config.yaml
norm_eps: 1e-05
rope_theta: 10000.0
attn_scale: 0.152
parallel_block: false
extras: ["capped logits"]
init_std_up: 0.0255
init_std_down: 0.00484
optimizer: "soap_variant"
weight_decay: 0.093
decay_fraction: 0.747
decay_shape: "linear"
max_steps: 5338
Each number is 128 + 24 x the weight over its row's rms, rounded and kept within 0 to 255. Layers, rows and columns count from 0. Numbers have three digits each. The size before them is the row's rms in percent of the matrix's.

# layer 4 attention key, 576x384, rms 0.141, rows 69-85, columns 192-383
078:172107165171130094109138149101164129137123137148101165124114134112117102134125114122129118093140113127104109106155143045132120102136072120135131169158158137143113148150129139161118136135097110105155143115121126143148144113084108106085111121121140113119142124165157127144176125131128109128127077149153115110107145120122149160131114108148118154104111147126110073083149172141147113164164149115120127143142149155158085141098145165128111143099123173152139118173124162133087115108149116158125125111126109139165132132083160130170143123156145190123094090152152130129132125127211171107
085:138118116113138086125111174165138153167095164120116136142120156114148096144112134122078135114136086139150100089143185100107111126152066112168087138135132133132098192174133154164141091099130118110159127131096141150182145080123099153102142156134151099124134112145161147130127090133132103112125083148123112113125123099093168147156126140151117090113095159128124084124135150142124089206110136121138140186121143153123125095128138155117124167107119138151194138154107144114119138115117145146070138103147107120168119091079138131134155119150133132095110093133141128101167134186145170082
107:084145154133092145109116141118126151157128100112137081152124123140141144120117164154172133085158110106137148144142152122116129142104128112129090104157148103198118119122126134101152127128110123121091168128127111120141125124092097118123147137104156123065118132141108100096144132147135102119119135108140131109123176145148131090127098131120074146149120145150135170065139149149132121143110082119126096111136132110134163125083118143141127104149099167131139161078179144129145091148126148120160039137124140144131154122132080159116172150180098168099136066155158097121178125191115135163
090:165143112117131130113122092139121127093127140135100152104124084128130117145137098133086126140085123121102148167108100121151111135102154128147187134119129182075168121139143083126141096141134146136142078092088102157084135147168147139113086124161100130144146097144116149172134127108125126146098136115131123147119120141120145147136148110130133096138177125144116137145136116142127147137108195102112133149156107112112113108148124121151157107096138105132112137179115142133120150129154106104137171120155092131086101138150124123112086162132183067131128163088117148121119130111146105121
084:115111145116112095158135143113131107150134145131137137170135142122163113116134131123134132082124102145150102076145179128080142103191089089160089146143150119102108175138114157168146127126126112101149163101138132119202156080079076119144143101113170126136135132148159151131127091119117103089161078150134121119115131119092151122129131141152122160084092138115116074108105179133101113167140109136110133110081137133139103090132156140115095175084105192137162106129116176116122117115149116152114126127102122130152131127116155127125145138118090169100103116110148123109091137160156135105
106:121118127110103148139146163144096118142082142126130144120135154135139108155129173116111156105162122161166094090122160153082136152170126135158113138113123108129119143138118150152112143090127071115138173151126150143193133099113094149143135111094140184128125098109145152145126114137139134124160101161110123102108134123114144092125129202137124150094105133096148106116120149146122080143099079151164126103083126185130125126148131115117110146133129143107142139140101119122142122130168143119132107131149115097147148077129138116140128134102079119122118119141144098128142123169098124099
098:131104104114131109125077101160099185121137174134151121147151143102148127159122146114128138166135148126138112120124180197115085164125082121111126072127094116126101105109115107105135109161102105170127166162098132170131159162161159170118136142122080147164125150147121150126089129134127141124157137148131085104123106110127151122129139150087142140127136121116100114161127134103156122112124081126168119153125118116115160114147128138171130111110091082132151107117136111121132162129103136172076147127124126106119136111062119138153132070145083106144172100139154110114139090145092124109
100:132159116119106116132141141212163136133119162123109118105144098131167101101120144092125097105129117145129084118117118103086122128134123114152114169117133135125116165147120153170143111119120113080120155154089149129159161125108102170147145065157107126118136085123112142149121089070125146121167099133120141128126155125081149110131148192138100131115127150117110093159147169117137119152119076113145129112092114155148120091157142155135146138113120152128169166118135122131133149111145110137119097097147135110135071084154151082163119125129113122106098145138123112111158157141133113133
102:131120143134119138121125132138068122149105149130115068137126103133118143168119109160177132162138169119145133159133150131101113143108125128121137110118111114163122101093174097111133153140117167123113169118168137128144094176071135094102134119129159140137117152150126126150119131128162129125160083130137147105134108108133095102117119128128154186128122132134130097074099131116160150092116068146117110108166176176181152102072135164138116122151116134113099122106160140120089140135177134169142115146107116126159139134135100151159122146080077150122106096133139086119141128106146137153
100:123139100112134118158087105116129173101162133146123151125152139111141119153128120110066131123104105142119118121125112155105122142115112149140137128144126141120146131153096148124161096124115115127116095143078109174134137131185114159096131124136092073102157109130122117103113095125127167166114146132110124135113123109129164104146129116114121092149158081094129136175147099137130120139149180118116179180128100115090140168181098110144165104151117121145144135189117086131153120158098117136111168135152099117114115124111144122092101116134163080155150113121130176116099135120102135121
089:164118171166109146100153119116200136148185100151123107143090072147132071120155123121145091105117130132126151102140095067160082093116143136114127138124154144118141116176157121130114141159135159124104098072160104147079130145080072101138142100116136141103113095134078100110173110061129139134104115174130154158126132139094118156124119139117102155113181150141134129144142143136107120159132168114157127100151111122142087135090110079132115112085164160114128141174127100155128124130121110133118117133123109132119109162150179131127137141162155134103127138162126136136106095113157117118
080:084100147134114159139126174091104118123110103095132118093150178100139113113158172143097147084153127140112096137158141091092102123184136119129091128121106107138124116101144133133114157107145154116103164141107138134172090103068167122088134157108151153135106106134153146124111140148150098117106099114105122105130153119116126119114109170114137115128121131121140119075100150156121098131121112163142115159111176143135140122138103142117115128156108142145156115136154113128166100088128157133127073122146125098150149083148071160101145119126107127128113104129135135117176162126136126096
094:135098151107153139109092134119090120124127113141069127113109126130116103123155081138116078114082138117106116200115083124117105099107160155116129118184118160173108110095136110112089147089124162140121137114143125139090094119169157135088147135098115125083106134125140132144155140167131115107074173069134127108140058120156094134115130075127128109169136144145126105126148125175135144113118115137157098171190121115155144129128109113125102122145131088151074137110141114141121106155145123116135128155106122148116169124096084143116161159104131140112123111126110137123108138146146105154
092:146145137123121060122106111129123127126145134080099069118141108108114128120103145127161140165143134121099142172131129121136115118071105112147129091085139139134135171117118118140137128116143108112119116156144158119156143125180180158109138136116174057095118207123145141104129146163151113143157129125140105129129124147142117113128092173124125097183116104123143145113106085118152146128079096145110096148124179122105156142180137145163180149138114103144109123130126134108097141118117124093162067106118122132122116077093113134131100133161121158128171091118136089105143086120148127157
084:164143136148129138129152069116128113131154086171119133138086122145117133114152119124150119122098138149082148127115095139145109122112175116128132110146122158092143124166134141142117126139125141123160104090160104125111128120168109102154126096131122086106127123118118122108146116128110157147127188139120144156111116180108118145149139115115126083130143105157109153144147101119130151148139195133095153130170112099141131140146129107124112139107124128127122133136108126129110126127125126086125156113114145129120147167137161095097124139129164125120157163102137139131092118089159110113
102:138104148129116134115140145135115135139144129150149088121133115128134109142116124145188118121131138146167114157090158144112104132116112134111108129123195126179068100136120137131159128147138145174126150097148156118153121159062115115123171128107141135131123134156097118127133141120180123094141063132119106078136117093148119136129140170158118195089111140151148130107118144133131130127147084114168126124136104132132137119134143125123117128131141097099148117098142093166150125133128142181076156190113118125157112153136120140171141131138085166119113102153121112143131054128123126108
100:135102147148179094125085115113165157145097074135113138106088143104094104103152104136087112148114145122108054131118088072153120126147114121136102093143153134141070098084111107146148139110143126140127106093137156129098114128170135145113119159113135121145127135136118099110122134139119133131057147093151128117168146081100117124099136089148139124131149118130139115117142158134108138109122152097142123185198076167119102136120144100116108152108154128128119155097106071145133122139159136160072125144072140144157162091136123133150143205139127123157126132104102160095141129182130141134
# layer 4 attention query, 576x384, rms 0.141, rows 70-86, columns 192-383
082:150132135115140125169139100085106180115135139090097113138137137109121157147114175160172121099172105125156107164165168116111145124130148138110122081145085137091135134130130152111121132118123115148085128125143166108137107099119139080108151107102137151144154138143141134155182102088125102131109125077088130108125145131119156158146113136121106149160126105144144117113145136121097137101147137196096097168154135111104135106104126107121123085166115151149134119117159146131101145138172126032162139141159133135135157125130129174122157076145129142094119117140133106161107139181107137119
095:097119113094146150128124125162173101105176111149101124104156084151108104160138089097125117142110162183113121107103070195149143093118135111138113089132122137130140136122137136149088147144119107089156189140150110141087149196080133131117123134137133109130112122128126093141112148107148184117142124158154121053113111155172127125087108170111165160127109142085125122171146152165141135089111105138131156082127128128144135123130132148114147106127151121144122108133100103106129125127115120151118110144132101150178139109125160102168107122121069111150137151151109145161145092140124118155
087:128122123213151139124104123092076152117135153141169132134113164094106147109096134128156123132142104112176127161123182076079081137136124138162136133102109110137129164154127094076145155136108120121136095149161176134148077108144116092156113124091129108140146145144148159143134104129112066110120177117149150180172110085097140134128148060137070141108107088136083109146123146160135110139165156090116124128134099163117139140132094146141092150115077111132133149118113119143130144140122129150120155117147147126105140163080120153079158159126135110130137114121196103117134155130107142106
084:138144152122110137157142120128151159117107107113107159096143109109125129122105175146171168107167112115136155125125111095166108175159126148108146121120095145151139132155142199140107148074100123140111100066115177096132118094102160091074140161126147170118134126141152138142195142147116133122072125117075103112141112147090124135149089131120127137171151143126133149085150131129115113124086128168156138131177169103121136115089133125100091120158125157157123117115183142103140160107182143075137141121161140119128146122148145126148124081174145168108089136118120112159109120122124137134
092:118124106083138117169098112124125143092163109095122124107156120131168111124088157143112120146121120085118131093112080083202133123137110131103111118125154152070152141107133172164136095152128114170135115136104093113123130122091121107126108156188149118094110116125135138156136126104135142161130085118124094070114169121112088141160136128099123130140142143156148135100138059086107132097150100104138143063126175133102146105099143106110125137108121125139140136117154166100137107111133133144163105108123108155128118119152143180143067100139140151078129104143131138153114100131151109127
104:179131141141107118155105148147083147173124129137153107101139156156195175122174137122112127112137098085130136141130146138123152107127156107146112129130153113112149126114141093104125151131145132126111150175088120132124114119109115108154105154142171106144132119118086146095197110175171092148135108132134160150126155130158116148147150102129157161077125141171103163102106077098135146121133099143104138116098149100117100149130142127114127136177143113107144149118119127152126133124119139123111139114149159119125105092140099121121158115118138153084151135148127137106134111132118123153
093:107134142125152151174126135123160147110106098111158152137090154113139108104086138164136120096098134139135178088095126109148131122125131182162184102106106118102135138176148161131130084126109114144158114114138109125171127114150135080090143106145153119109122132135152147112159164104165120110138118065091132136099133187114144162151133145102115134148145114140101134127120086133103111082103134144099124101123140114110123125113116107114126116109110107180124127140093118115138113141125151122181143143163104133130165150151106165091072149129137147090184089117149101146122129136124128102
093:103115139043137130114149136155138102126188145139141113134176159160108109148111113121121116130120178094129120116099125188174123111180093089137113119123146127136125148139121129120115132167138125111112215081158141112112146164108115147122134161160113101139107118092106162133114162157132150091157116152135100105113156136142136099117106148133193158146119139079131161112139154146141120093145114136172144097075129089133123129112135170139117135113165140098139133151124143131156136125099124152098081135104094115164107106137134120164135106132079154136102153113117132164142081154114124124
090:160129133177147098140124154124091123122114140111151099161099139120151170126145131128152102146136068129147109140112140072075141114119125149115143101154118133101141121123128083080129145117132121144126060196125138132137096111154150126140111124109136144123155120086115105131134088104096061130108141112145147160148117113134112146136148103118063077128136097159108136137118130100111107138131121122096076140141140146107113104142131101104124155128096095116146134095125111143116130140138147110147163086163184138107137135110108153100148142132144111106159140168169128100118171169127133112
089:098138119123175120116158155136115159083095153144097154131123121146100092124076120124119135120127105137145163148087125110151143127136125142166146134131080164155107138118134117111101110115117118085159088116177126128101110135162153122082145099107112110128110148120130120168114146118097117087142108120176152153152107147137136127126146150123107068129128107107123107146098165209139154101099099102131134175145132126131151123099104115138132117070105109168119097092084132122134159157112084125181143145123126116120140129120140101149132165142111113127085115103120111120123131173108138116
091:135140115080127121139136149147190114115146127120110124137112118149116116141095116142127125144104151131132089085121084096152137132133089123137118144121148124151094129118142157179093073169115120098115156114141127115123138155109110142131151109155105088128132082139121106138119103097145156114135117158134084088097137137126098097107157140148131145136112120141105100140166161116105121107094128139123127122135139117152113125164157125111106128105172151122140160126164157139154121143097148126137161129113105144139123139165173118160086095128117095102076171111095127142167103154119150098
079:149130134145114126126175133117135102122130136128139120122119141109116142149187130091181135154086143112120100140122098127085113111151133105173168131133089122101127095162106105127098138142119136080186120124122126145106137187129117143150102124118099148120145182133097130129139118103165121135134140154156147187127151111180181135110115149085110126138163109101110130163113172126164128155122128092148139128072087116133117132146173122142113130127145157074145090120102143118112137144105073166119127118125128116161144150116157121141138114121102112092135150130162136149170125158125145137
092:152063122108098193146117105095100119157156149147124112169129116097133153119124116098171121144089112151145081109133138125130166105119173117133095108159124106143099099126108103062149149114093122163127087149145133134133109145143133125138099119128167135144138130137140137131145097093124119114121132093112113106154134097139138086089149093108114192094099142154128142123144154124094106135155133130113090091128134109108108141129117141137091105112112131131173127111122113120118114167107123111098141134120155102161131157092089145120142105108180151178177157176165172154114141135097135139
088:128150140145115106103136113148109109129103149133127137099116102107105108096148133111145169135140110127126146143140108161107097152120152138128142160120111155156117106105138094097121147081118138141149051139131141130143122120149161131145129149105114154127144169145120116129111133166078139126100129120142158209195101116106153110093115101133105086135150145122158115144109128119159147155127133081156125127154121130149158147127135137167093117116124129117101069112116121110121143153133092170141173139146163158118113117083105122111162157150150137159111126104159164091085152133114150149
105:121157149098109121149123140157170129141180117146143146147146153147138115119124140115049123149123168091133158128113106138178151116166117141122125101150097143113107172128207138134099117202117102103118196074132125106120147162142112149115120112142130108151109156072083156156136142128150148132137116108164095109134169151145144114152120129117169146128103123084108127152091136154143131067107107156123158123141138127129130096099119152109139129132172124118135147154110123112139166125087078107134082128142091071139130111137166110135149133158112125087085129084120120123159110136122124111
096:139140129126169094155165136124121151106145156126137155137117182101096134116164154114136134120095110107184138168163119128089107110114140165140131151115115146104118152100133121114097112166132112155136153103123097081089143130161157113158147128110080127126144116097124140133157105172111117152130148128106182151105104142128165103127135113113128086105127118130127124135107151148148105121114144119168153164160110111108120138108104135142116087164157170081131140117147155134147144169105101131157133134174090078098175160146173103127122082146176098107165133125139162129122144121144123104
087:152115128101147116163161149110152138079132137097107135108123122152139145141088165142106139162148142195107119125134151088130088111160132132120136116110123145123148156153175146148108081126134128124127120123161163116082123122108125146122162136125153117115094120121153124128121140119118127098140105125136113096128142112169114129167155158141114086120145074138162121124124127132119125104112164113116170177118105140122168120120106114135175151146142139104130130153139088129126142137191088106131159114147102128150129123103179130110117121124085155116079101121089107124123114156113154132